config.yaml
head_dim: 128
intermediate_size: 1024
rope_fraction: 0.25
init_std_qkv: 0.0362
init_std_down: 0.0518
Each number is 128 + 32 x the weight over the matrix's rms, rounded and kept within 0 to 255. Layers, rows and columns count from 0. Numbers have three digits each.

# layer 10 attention key, 256x256, rms 0.0361, rows 182-255, columns 0-127
123195130197144116091146181113141131158170140071153162150117145139122128117110195158129151074137126086123107130124130165135133198077089120139153092148136101188069187136161199033101114100125123150134069090144138135156162096128141110125103142123100092126174093127099118010102146117083188124133141125117149153123217129157137182132205139160153169097046121096091085183100116042169114153151
093168165120143116194141118107150091117143169072203122077120000173048116149116108138085153158201131084093174100094168127132148153116135150145163163160153097122072165107150139158150117017153176113077085138076144130197173177143131171125126127198171120108110162214137124146089072179151132114053117067112069127140062101118129167123164137106077146070101139156100100130126127102160090148084
140119134116183100097157130177087166121161138059140138125139094173160121136147147146096147126100054109082078120131097167064141189130175052147141091132140149145137116198081061176060128103099189160072159175129066147119130091146161119089121193113110114082165170129154141123075153145125170084137102144107137099147145200093164082142170031106101100148072079164105116139173155141086039198098
171100105111116117086099186166160154173149114074066074155141106234140100131163105134124154144052135109141145120186150082163050130166185138180205140119201151157044184074083083187107182119202193110160171045115118139025155124114114146091128109164176118113131109135098091099132116117105150151138188178108039109145092089114128109141123121127106118165100127215107159098085075183208174077094
128124170097116111163097137142128131149137152170120144122174131145181172212169130068113103169125137158126164111131125146151098077148212119148130171136129111111109162112140144146101167118130186146098177187142123090074111135136074158166130171147146111164133141094137125105155178059136189078083156129118148101086148135084098132106079144128080073126105110101102104153143084142043167126112
119198137112082126152120095138180127124104164092114152145157137098152109153074099072171134207086152133142112161155129151079136129069070088127139137112140136107152106113032194130129086117134049114126121144128128099140168130100113137107084132182088095155104102156163147151131114080143088100126141108153164136070151107161189059168156170111169118131151122157131153130129103103156121141134
085047131126133116111103192090068151096070126132131101103184130205145128106090111117125144084170186128119160157120117097206114149107162088162146126075133110145125150112080121115119131210084119184138085159105082157162154099108158104199172070078105194183167131096109064127100183148121164186138121111169080112130176075167145127099111106125125170120142111173100124144139125104107167117139
091111128153196145172123177168097217110152152146105063146081106042148139159084114085085127111091136126085129160101176140171134116153174084170147100133099140140174142110165155122127101153079144137077111107087186170138145131178144168150141149201130091103133087095126095200112120118147107117129069146137154080115148092146094113138066128060150131143157162076057108147108117134147113123118
150153142156156138096104139108158128155083075113088066195154128090135119085126155152101140160129152123164155084150205205113173120147144127139097125140178103069116189123154149087057127083106140018124193180163157079127068114145114062121018093135199125149215195147176094126168143102097186115114140156096072144165136116176172105128145073092157101103129060176127091116157108105045143135121
143161152172111141128081097155216109085141151123086118090145142143152150185133112115097150114163137148167109092053111103149170079105180110178160114130141079142111154100162085236137107229119141067200124152089079135102069138078119202087124122122167163124182190132110135153114154129062096192137111135107119143079114096121120121135137150057133193131146131132147088085171152105105111152123
131096166083112114135172127207140151094171174106173124166183117108113074106093127133134153104117124103106097092158071168136091090119158067092092179166157079174214095165121124158146073113124174184203118119136130166118190069074113129071085134189076148187135159109123147155106176199137105128135125185117134107126168154108083119155146160114135087035149155079027110121102131142168092196099
136142217142091145121119116132116161157185154137084137140079106178146107062096083130147024131161169182099199115125151198118137115153150168114120066131166141165130166138146101080162135056189108140125116145105110098181122144189093111122169187119127177178184177140092118092071117147080152146091140057077112103108105103108147088093125208107108139177118050077187130169122164163175112105168
193146162118045105167091107139062125097139142055127134148137113186101081140131209101129137089124147161135113081108105158108122148047147105158158038094179102093096130159109186131110152209209114040192166189146142125132182152127103177106081179122131171161102139111077156072174121082138072096115132117146150078183101130135146043204108123169166092080158091144089134105067180129091131040156
103118187144157144138178131114077102148094076042108127054139140151097130199174198170038051201089147092097079087095152124147086154129136166161111054103145147141089131128065094157196083168076138114169153135094129143110140145109139132075093144126115135160103175027128161197052148141151162174142144118231133187070200128164106140108176098143140145127141144199215171129179151175138145070128
173111097160128125164102089100110171117105160094086103171073167098119101141140115099177108135110131128104152142159173178074137144061174148108126165142127111148137133099142115083060172121017059159181204119097138132142137159169136125166112116189137175153039125141106130150123124117167148096174042118122105167160071120230189144068085115117147156173198172157066067159188119168169165175169
064139153124193076163101156147127110138080140077129100148188167173059130090120120131125133052149144063106137222135147064092125143143171136185127059104142160194057097128166116065125100109116134128092163156132181123194151122142150162190128115179118177128117101182131066071137127084187169124174121144113161133125113149105150103121156152125125091179141157056205104136147154118151184120111
139118154120117073170112125142137190116120093136137108098103163083053153160069096127121103092166134113117113083175138194140115063149102105132092118135083120076201166121090139084163099098136154175128111151099164097176093078093104130130123165071122164155121171143146139107084125108168137146160108205171198093069137080132056128093145106092185140165114059124141171137086088163161126098189
055100107132075112062113181143187103088189093160161032088180173151092173154147163076138081156173055161146117142127144134117110132129119107131108166056163180127173181163154101159090132089103151106143200128145131116144135084070185154171217169141104128131136168133078200126147104104121101171026096124085102147175136054126098173154055085140108112208123103158096197169163086096116145106158
174107147126140088105070127138105088158094131067162165083172129116159155130155088100087180109177157104078157147146145144108154161184104165157071149088179142141127148139132128100081140094104161105148119199098196153072140147174100176163134182108116156129164135160080108123156144108104146152185111102122094129060124157109108140116135080071109151094125103129166131163150088070127140138104
146110146188124110149161127151119082132111083029146141131110115121191082169090107144086132153112133137118122118140098107080075122098123154105161131189093109100148127105117107157155163184164124143121089092134110085140111096102091128125163117069187101125109143174140196108175181152073136114074196092075110169114088180130172126140095180199117184095159147089100085176111124141080166118148
106158151141107104065094146076113123136069096143163087144116109090072154002108155077090205117138119166129108136159149122200115182139152182181170095143094105068161154140156000144098072142079038105167131150175123105149090174132120121127130197157137116091115098155158154136139128144142123182068114158182140080119171170119152135154153153163113147083145194157114194178073122137104085138175
164110125111164137133160159118089087221084136170182182157109124170175179116017117141125165183166146152185142130136157171137124140097075093168092099176103161141065118111072117084133131117122094117212177174146165129079088128106152159104090126136156172097146127181108176161086079121120110116160184137138101119109154182127165128109149119156086143154089148171136092169098095114133107101093
100068147120127086063190141159096165150117136204084061194100151107123125163139120152160127128097097187121136102159178091081117119126162147096118056180083055176137077158116158175151085162143068151138131170081150156112072136090151200202084072106103093119202171145127200165117101126116141095216206094189108133138145122131164122170066140156121106139140062093162129103130060179134149158114
116131087149082140060142125120160139144150147160155174182112149037119135122096181131099132164120120113088191153164158118084076122034181186119127074141126098142155101152116128147127115104144228125132125149152147123110136121136125171196180038143086090133129161050186086072182105064189105196077113117108097122126173159149135116141160058167192095144087093095178180155172141071178152145118
061154190151130152133064105096111083056132149049104103071125117154133121115113179129110096168127107163147079133062083165105132155146133154124196157177092096116148095068144141159110149148160131109072118139126086146141135132155102212095162137093073105098076174117140138136109117144147146078198142192134112123158141145070098153069171234092166184063088121108160153152045099095138131122140
065125177146098169154167094085255111150163097179159121088040145123168130008153112122115168095139101124143139097095147098146037135131190060148111148136138096161137173101138182167075093100122159196166077152134178135066119148169157143175054098107214187091083109150135149086199082103130118175136105083138100134118053134174121139172151171105124097104104090182061115118131123133106129167133
133068177105196103133043111088114106186139168103144128163166138127138160141156118061168127058129123125198148119149135162109100056157090118134143124000119121080185120122177125146171110108106142115124076213103147081191147150032048101161137092104085169094072147178141137114097162074129156090138158199129044124187140155152104033198038106177136122129114084115067130146097141134133168182133
202168089097150087073121156121103179161120123160121111116119157077137134088121196169106122200102145061163142131115135052186075120090034123165144106154110171112122140116142128167157212159098010138169166158139190080138124102128077186110124149147139168150013138080155114056148170138097166154097097117092117138126107112119162091161067187133135104130055132098093076117137134072165108092107
116035157116112074169150147084113110156120142153142136154176074126176125191142164164176151164131105105124141103183095162102112122114123096197129172038120091092172151093053094111145126237107123134139085088096159147138132146059152073117120092171160132136162140138120160106167132107129101133224091233131085140106122107155153176205159108120007064152109086105143165145081145142085142183124
146147114119086184119105074137094132087112117075151059067109123076104149091152156071121131129145143189054103085091141129072114115116146094198179118153176128106121160031160133124215145100146143177131099143086065147163087106157224193144116221161112155170147087105101117138182159170116106069102189110131129121103119171164176109182159100117134082130131157124160170169222123128127166070112
087191122091145082129096166117210153207191093116088142122158151133130136147132154101102169208131127155115209112109105104145135141060113056140106131140213141131186092168122189065147143108115147122104134122194113150159119131103107166090110116058110094136095104118189149112101083099193123138154155174091061124084091146199146119171098148076153165096098119146117085124077183093168154110123
104122073147141141178129169105140164149070161133098120156167088143167123113132153143109138139154162103161115090128114098103102129148143153148106158118100137127149147203110173133144055091174099114116191126109123148167101112102126097189153123143151091133107093158149136125188075135119055081175044133074090129102117176100093105108125167114110163138095138053145154179088175122085131133124
097133152126137164182089143135183148079138112096112132196162158054106161127169149187121127093144095144084135180145146137154177146167177117092119164084087165211127164109115090166167135216109089154120143188139091114135118153108153125121146132119062165118154130114125159101180085134113154115085145073133207111154080171146117176122144113098073125091142140108123178100084178092143128157147
103144141095087136094149173118127081103130098116074100146103188140143132128065148093124149136177083142148150107124169146053151067051122092113152081094080128109134051134137112158165109138130114192121141100112195103140153130098142141086159092085140077077062153124135170126148176131137180129100107166159153204175113073141125179141178135131118171107221114204147120112132146105055165139143
085144096167143132045185198111093170125150094108062156153193055186093130100088128093124175161142166135138150114083111202179138156127087151080099102138170093105090112055140138176143106174135121148031105160122080167153096162085159193146090089105115165074129053103057153115124128162112157191161103157132122113110128184153084215024171107127097099173149120127131069167168101099155187173148
127142141116108161153161085144162152143130072159140115151106101153149199156140042125152147127131179091097172047106137097133112102152194148105136144069180120119091118193172181118118131164125182080146111103147173107156108096147144131152121145109132111112123089155110174041132114118147110085087060102180137137112190116127124160072091166126161153151140044148114039136102132157077075122103
099123152142058112129115099105116220132154166132136134134153089100156137116137126117121178109104094140126104155108166109086211044143086114134149092109086124147068156175092138120159105225114115151174097113099177108141108201129129087200163069106112128184107142077053121136162156161125136110160134100156104137110123077137182109069169118094113115181126087139082099144156171103152122104064
119140103120104130134088071085150190125091130209116049135100112134113090140107162076152122132136041168092211143148091114118185176197155087114173094123120071129140116155082105155214071175132125079118089133098167082067094078119121053108137109106139105098093170093098101169053128115104144163160129129141122155160180124136175082135139172172100003116143141147152091195169109036160150195154
111134074140149127142068122069148118111106146136190119142049108115138131111092195116082093091033183184093156163123141114130093193110147106098124115170178141110120150051151086167110136151142136124125148150116155090089132129151095095160076045109115141194053158186144072157103154107138159215084182103139086168122162208098115098109084075174153198119160110133157187051184119106159060113120
114116121097101141128166116138143133140125098109058223118159096103093115136081156159122068153112117180122079175177119085145175122131198141161068128122113143052137107154104076117102140095164144118170157112142132165192158123205111100142112101087077068117184146100167078141028112164164101158121179195135135100134173131115171159128038198112128137135116130077180104198128104070145128099117
104084092145158114079117084135028074161126121134151087071156089127141081105164137107128159119121063182132159101151113113168158134215142102167123134179131077183098068098117087203158099159159143129157107136079122116170108135173135100155146115103171095111129124117110120157127149102086113109121098120238112106190116133108112152164079080179145160173099000119101069159130116153085119136053
151141126150119080179134170095147140165115152160097091123121125188097126190117127193138140097201115207173116091096219080163175100128161142106152128108089116099145084118121167184050174134057133145112098133096102027128094092122140154131111098120127138161181106148152081054141114118168134120190144101216149095049161151160096131104155118077165076103097158113099137123100097079099072130161
141098157141117112161120159146085127187172140089105137123116132127148129130154172176162095176083133152079118140131115102132095086100137178085130100062147128173100164083131137082141050088158119169116137080176112136092088117171163091174127063100117127164098061079165112211159072159092132091145109140117120130104116063106087188151096054120191140099138156195081091146084052166085145164157
124151136112092108170123155167107107168092156111120107109176131087045059198132173123118061149176153103145110158132142115131074122144111162163151137088164087108120089181155146122112158198106179149110124123170143045128125195121107131211142173088162123066137163114094104109068191132102044116134134143107181064207142132113105127134097128087161198170163139162174149194128122119129129097132
115149092094098135070159080106128162147106141082093138145151117107147099028150082079188162183082114119078137150135132200146085091074146121169136181113149171044081158156118112109122126149128187133208154164154132021155138158153113114106106189131116106138173100114104111112214056106123058172119137106172159107101138141083108108135144164120180121133174142117133094121043146151132119139102
145118148126137134162036100144096105126154123167174183131110064134118137098079091100141178122099201147113127156166163144136160067209140068090154149114145251169132083189142087135155136160101090122083123163125154087106119138160137130102171143137131129127121120132104153178226136166102101108116180185138064142070157086163170049125174110129198233109179192170137120128170068065118082093125
137178146080095108131096181143036185109125157129184157139108151160255064084144107093163097143137169112173101142187134179115173118132135130099144101122137108177139111087091124132180145121106118121138087153097081192064143143099130087151127172179198166141166115203129130107137165120126122139126116180140150063090168143198128119102102050123150124120144080193129134096094115096147107165132
135109077112151101152098096116121153125026095135110164115145143098155150144113129103105072149099183103202146180146175086133105145109121193189111137167110048170124083136093148127043164092063125157076151129135157087103120171118167131152116146067095128159091088112137116171167130255104084063132163156109167084116174149124068153122136170189146135131123080136095132202139114070079097125174
192106099099162198130132146106084193152188133166175181157094138167140101168050161128151156131099064123070199099176080174017135093119155141176154182125135113094194104071121096114141127132148118134123095115152017099093096052131106096114102145104111100133117126173109105153078055164125113085039091093197173152164150133089155129119170109175158118094109067157157123138115097167143148104071
197181063187174162182166081138113143129112104053105126071060160104146117133191119125115185150088198120126184124102121132049117088167150131066080102084055138181213134071049114046074140113134158150138168136142142099143111118103122197152142149145175110126120098232071219121089105182066111109050095141051161113163158092148139106109134079161158081192111101051163176175126128118085109038155
060156155124087163100091085171083106106129136155145099152135023118163143114119133162124179138152163112203133141122056149135097160137089108126125102106140113196149134126207158088096113166156169131119186170141137089118187146115178124191111148139121137104088137132127125152127158133072079095075118098089112068123131153121113138161058124076141094157125157169127136157174121141126123126198
195063114082140086127091143128133174139108129109181077040136055209096122135160192149170110054146149191146099113197146198074196110095223064119068140159190143036093164174131175076142190111115135133153089172034080065161135115145176097135060134101161053088124180133132168132182115129087178082151130110081145155166138131101102161158159167138098097129137164161087125093137136132145089122068
142141119089091114093162202121238109177122093179124105128157111095124119075150081113115129120180129165098137178106147180059143119103145100132082134081126172130093134122102091194114128155139148047081096119191096083117134096136188123156096126186101151196098140108091176173160146125038142052111095163143081134064129191126073069043128163124107162157127143133167137091073059103140085165069
134147112165188191121113117159126139186200093143166130123067093155187095167120136112129196124116080094164149062101121093122137130084143159149123173076083078126186179011136106132110161149129116176101106132150114116074130098140198071182138144182214184095108174096210141072093152110092107157124170121156173094083081187085131101088095139085116138138115197141120097169210085054144047135140
114128117151123144119137144140102117171159157102050123147115192139112121137122137089225106155099149115146147155114049093113171166146111048092114089101106133203055158059101145123212155079118158104101121192108082109118114092089088103113187132174095107195126129198152136110125142095160140114193203129101086148177105035143184119053167104120134214122160098115107119111158138142151123081062
127094118087146079175128085152161173107084136002136137122115114107115131136080094102136127179136158089101208077097112146159101149110116147092111137161103147084107125149164164141157105098039127109089185109161134110175130105148145161118090129077106142190139076016091101119127101086086106170150183203182073098184116120174105076114132174146125149077100130171135130134122099172102167124156
117106101141098085107112131127073107140184129148102110176168088180099139212162087177096058135070137150094110094104107111118158193117117137154172079146092106200161118132144117149125154123160095150162137141153189111104133100177079148170104113082123074081140077151181131121118145055130134132191121161034144154174072109139087177130126158100091140099114139175115077096091095134188188145159
106178145202180145112136044137136068100119152125138114086110165123127136149100132163136112133082148111142170101110161121132137130132184060149171179200122187107070120152147128127114155161175100157195125177140105109039162091073177148108045155108194192177110121103162153163127140147148072191120124087082157085132134103150177056149084068152112138072088090100139135122090171135116135158080
183126120102065058152166154174060169061135143085075121066146084096123099091164097124129174170132111127181140096148106200059140140124125084146098149087173130137117125122093124130173123146151152140152147134125095097095122171139161182116153082142124109075075140153213080095149097120069065109133150158183119172096084128120117142071097128223137110136137185102123153093122108160159102051148
134163126070133215095120160069128177110145075099154135172075162096124062071189087089084162141111155198207073049153198065126144128131130105162152172139133125125159100162068141171117184077131181089076163068154141179118152085132123087178211118153108108071136153155173037133134133153024067045097134169155105159178139115176175144172127175175141132133108110108133116146086143158135172186149
160040134108164086108122138122132087101140063130093087124087113131130138138144072081143180120118133099143166087097131174162123086107104255198138117127068122151080105129158092139159174106143180152138109086095184178149193075075120071124095161081144105171144106069107109091059184104122127100120117152132131132171149101182171183161132146100114132152170133059131165043130100090131132061138
168123107094085108212107080127135133150140125088160076156086088113146201144103159126168145143143114094158127163091164064219101082057091104072226099098159139125097169136160093110184089106101102055083096161091134114092143086175130156108063032122152161091114148072103111089120081153138057212161138158092156194153189144175134158100050172170168102150144103199188179133104096128104152067109
106115110107096161153108095128061155056100144211104100097133046086102127131101074119103024130094129052121143118092149128097126166125130120150137125132075206183127127114123192082147164135095146128164087182120084091136131133103126147089126108100138084127161110091068179127207084115070185130145092108135174164200177170112151185197120100147108181111182132122138201136144094096131163116091
131139085099132114144164132164152130128127121162084131171092123069202085104155146123125094178098109196098031109187086109085068103145144077164105140092161123151074060105072124124145124207161103091116080107150129142137171158085164183148075163130111169134091151140108185159112135135126195127170069124142109119160088094049181117101112136167135128141130144163037156165164123066081087111099
099149126068110115072128158137171103156112124127141168144109161111152125110129086184110071141138139060114144060085000105180104169138187155175137146152114177108061187133171145122091156203089115172092170095115111149108168154119139137129144112144187074118162126128100158100044121144151148059169149119172119162181111147088091076168208137120206150160050117135107142068126078114175102082127
115182218087096135122133166061091090161081155143139114180084134157139141171079100131164130079173151082143101180142160189150090188147118026112154158138142123093091124119140138148079157091185105075181174152095189118163154069181162155142113163188142152137138107108089113182069168097158090077113169146154181147105149144127167178108200104202176140113082143120111114105137197095121123090130
133107137152065132079126107114173078138138117071115091065139123089081120135066124111136145102082151072157120170150152107157158127156202144090143106113110142117124106114161112092116153123126111130151102171076035147146189179073123150099095068103152090141143148197145175134125159087131137142102090118188150095120169161163153151115116184187127154154138184089104163097157086137067100105116
112164073120139138152088126134158066200150154151100098147164150195176144139000124097151124123118055083079092112113145179122095084149162116133119127114164083076133164153104111193091136099137059163070151137161102155121177144150103127077182111159155118136171169088151121177057046166092111108113096099095093105179152088147159136124126132098137169170122138146184159142112172160196115106186
108124203119128135234157158165156121119074150145088133180032105106045133122135143175107120150092136227130103141133130181123137136057054160128129072089100120172117161105129190146159078177217079181180206118139112090175128137090068115112171170137115124086141138059148082108149095135138128196149135120157124178105156168108130133105159159148121179072152061161107120117174113119156158163121
064161127105142168118091111107169187170146217199083158154142121125071168114126156119112153071084096017143139122140084141173126097142147157125110165159092152095105114092083104174123146117132117107125088194096132147156144150148196175179083136161164130074158160165139151148156190178092135155086178097111106126110129073157155142167096150134107140075096128134112154091116141123050116122170
158160127135112159156122160069117128073124155161133122151107137202162175200147209052136140133131117139149169099088214197150036128097161082095124154116189119132179088102116101084155140135122150167057131100119104111071175149104085208119154118130184119067172094079103109177137079141172162118164077138138066153111103129136116082168085148115148110088127104116161087207185185148131091091127
133079154119129109030108132109145172074173133129119077108168094150146131108208148168118161185087182056161068094064171101116117171126116144102077145210143164034155144078097091135129173179087058186121130181160153102159150154153167195089115113134114067191129118166240110171081086142200065086101159159095079118140141120184136113089163085132177149204117155170093116113098110121177168135073
127138167086099040082125145038162158122182082131133160190138185153129117105141140160145107184165103150099161113071160163119177078126035146143174145105132170110054149095140147076130190143175081214154094106104133093067149137068118133052159234088087164030161066120111130060100135058148146142188146144212121142178118167192100071100045128111120065068222190128101170181167116172103119129141
128112142091133126159093114114183137102161148127123111113082160194116200147140145127168219195079119139107114166119138093206137171144147109181073073072172066095187099151133141123142051139128184075076100157174167157174072154173168106099101122151163129107151150122108140120179164124096124153090115128148105052132127198105085177171177172135107111182166120124116091075087130088134130108174